config.toml
n_layer = 11
d_model = 64
n_head = 2
n_kv_head = 2
head_dim = 32
d_mlp = 192
vocab_size = 1024
activation = "swiglu"
norm = "rmsnorm"
norm_place = "pre"
norm_eps = 1e-06
positions = "rope"
rope_base = 10000.0
rope_fraction = 1.0
qk_norm = false
attn_scale = 0.177
bias = "none"
tie_embeddings = false
parallel_block = false
init = "normal"
init_std_qkv = 0.0972
init_std_o = 0.0207
init_std_up = 0.0972
init_std_down = 0.012
optimizer = "adamw"
lr = 0.00388
lr_mult_up = 1.34
beta1 = 0.9
beta2 = 0.95
lr_head = 0.0136
grad_clip = 1.0
warmup_steps = 237
schedule = "cos"
final_lr_fraction = 0.03
batch_tokens = [8192, 16384, 24576]
seq_len = 256
doc_mask = true
z_loss = 0.0001
train_tokens = 87780000
steps = 5837
dataset = "wikipedia_en"
Each number is 128 + 24 x the weight over the matrix's rms, rounded and kept within 0 to 255. Layers, rows and columns count from 0.

# layer 2 MLP up, 192x64, rms 0.143, rows 185-191, columns 0-63
[[129 135 124 127 130 129 128 135 125 128 130 128 126 128 132 127 129 130 128 125 115 128 130 124 128 143 130 127 131 129 140 124 125 124 126 131 124 132 123 128 131 125 137 132 127 132 130 127 128 129 128 122 139 125 128 132 130 124 132 127 136 126 129 134]
 [133 125 121 129 130 134 125  99 125 123 128 125 130 125 133 127 129 124 135 126 123 122 131 127 127 126 119 129 126 129 141 130 127 117 124 129 126 130 132 133 135 131  97 131 125 123 128 124 129 123 123 125 140 132 125 127 132 134 133 128 120 124 128 128]
 [126 124 122 131 125 125 130 122 126 128 130 122 131 130 127 120 125 128 126 127 121 127 127 127 131 126 137 129 126 127 131 130 129 127 128 129 128 127 128 126 129 126 120 129 127 128 129 129 131 127 125 126 127 124 127 129 127 127 133 127 129 127 124 134]
 [118 124  52 144 159 106 127 136 148 141 107  99 155  70 132 161 164 104 155 118 171  90 153 156 112 125 135 113 144  80 182 129 116 186 100 124  79 109 154 133 121 165 175 100 117 144 105 112 132 123 126 130 125 140 152 155 120 133 129 116 157 122 105 124]
 [127 134 119 144 122 140 127 151 123 131 130 129 129 126 136 145 123 128 137 129 113 104 128 133 125 136 121 127 125 119 119 135 125 125 127 127 126 130 148 129 125 126 106 125 115 127 125 128 118 128 113 132 127 124 129 135 128 126 126 125 137 127 122 140]
 [129 129 123 132 131 123 124 112 129 131 132 125 127 123 125 125 124 127 127 128 116 128 132 128 126 129 135 127 131 126 128 126 128 131 130 127 127 129 138 129 127 130 118 131 127 133 130 128 130 128 129 126 125 129 131 127 128 124 126 131 130 130 128 126]
 [120 205 121 173 140 140 125 137 124 160 146  98  68  93 202 127 158 160 129 163 100 129  71 106  82 171 155 147 123 134 123 118 169 131 117 111 157 145 104 146  70 122 135 164 148  99 146 116 153 109 186 173 195 206 129  62  75 150 107 186 145 162  52 142]]
# layer 2 MLP down (transposed), 192x64, rms 0.104, rows 185-191, columns 0-63
[[129 125 130 130 132 132 129 127 123 133 128 130 124 129 128 129 121 124 125 131 132 128 124 131 128 122 122 125 129 132 130 130 129 127 124 123 127 124 128 126 131 131 130 127 128 128 129 127 124 131 122 135 120 128 127 124 126 129 127 122 129 124 126 132]
 [126 121 122 125 132 131 130 127 131 129 123 125 131 119 129 125 125 126 129 124 133 124 129 131 129 137 132 128 129 126 130 129 119 127 127 129 125 125 135 131 130 121 121 131 127 124 135 128 131 130 131 131 134 132 134 137 125 127 125 125 125 129 125 134]
 [127 129 122 131 128 127 126 126 128 130 125 126 123 129 127 129 126 129 130 126 125 129 130 127 134 125 130 134 127 126 125 126 126 129 126 127 126 126 131 124 131 128 128 131 128 129 127 128 129 124 127 128 126 129 130 126 131 128 126 130 131 129 129 129]
 [ 76 127  92 110 129 126 133 173 165 195 119 117 143  81 138 161 129 106 160 113 176 106 136 111 164 164 126  47 139  93 116 110 134 109  94 161 130 133 166 166 109 149 149 123 123 144  66 137 110 139 137 153  86 122 170 125 184 156 141 139 112 161 112 137]
 [135 128 130 132 127 131 124 127 130 126 128 136 132 134 124 130 127 128 124 124 121 131 122 126 121 124 126 115 125 142 126 129 125 130 125 130 131 135 119 120 128 133 127 133 130 126 136 135 120 132 125 122 125 136 122 123 130 133 117 128 120 128 123 128]
 [127 126 131 128 127 128 128 133 133 127 132 132 131 128 131 125 128 130 129 123 128 126 125 127 128 132 122 125 127 120 127 126 130 128 130 129 132 123 128 124 127 132 132 129 124 127 130 130 128 129 125 128 130 125 129 127 128 129 129 125 128 132 127 131]
 [158 130  93  98  92 132  98 143 197 162 117  80 141 126 125 157  94 146 133 142 156 183  62  91 159 145 116  16 108 139 107 139  64 167 103  42 174 109  69 171 101 152 128  88 132 104 125 136 130 172 135 136  96 147 180  89 162 138 105  92 132 169  90 111]]
# layer 2 MLP gate, 192x64, rms 0.154, rows 186-191, columns 0-63
[[123 136 134 129 132 119 124 138 131 124 133 128 126 124 127 120 131 128 117 128 136 138 125 129 130 128 135 132 134 129 127 125 124 134 130 130 129 131 125 125 128 129 137 130 125 133 121 127 122 126 134 128 136 122 126 138 126 127 130 125 120 131 126 163]
 [128 130 125 130 129 129 126 110 128 129 127 128 124 126 121 125 126 126 128 127 141 131 126 129 129 126 129 128 128 126 132 130 125 131 128 126 126 127 131 130 128 129 124 128 127 128 130 130 130 130 128 127 126 129 127 134 129 127 128 125 127 129 125 131]
 [112 132  86 143 159  96 120 116 156 159 115  91 143  86 110 153 142 115 154 122 142  81 152 169 119 138  98 116 104  68 132 138  89 162  95 102 102 119 157 137 109 171 171 108 118 119 112 137 157 139  91 131 132 148 156 145 126 137 138 127 144 135 108 112]
 [121 109 109 142 127 135 127 125 123 132 125 138 136 130 124 128 123 128 134 125 132 103 134 130 129 136 130 125 120 131 132 128 113 138 125 128 131 127 122 126 134 133 116 125 125 126 122 126 128 136 119 134 118 126 124 124 129 138 128 128 118 131 137 135]
 [130 132 131 132 124 120 128 132 125 128 129 130 128 128 126 127 125 131 127 126 124 128 131 128 126 124 130 127 128 129 129 130 127 128 126 128 124 127 136 126 127 125 118 127 130 127 127 127 126 127 127 133 126 133 132 125 126 125 127 126 123 126 131 141]
 [119 185  88 207 204 115  98 156 106 112 140  96  45  99 153 119 170  80 113 141 118 190  97 169 102 127  74 159 109 118 174 152 140  69 105 126 153 130 143 159  92  92 108 150 132 142 126  84 107 114 163 148 167 197  96  76 101 143 104 175 142 148 111 177]]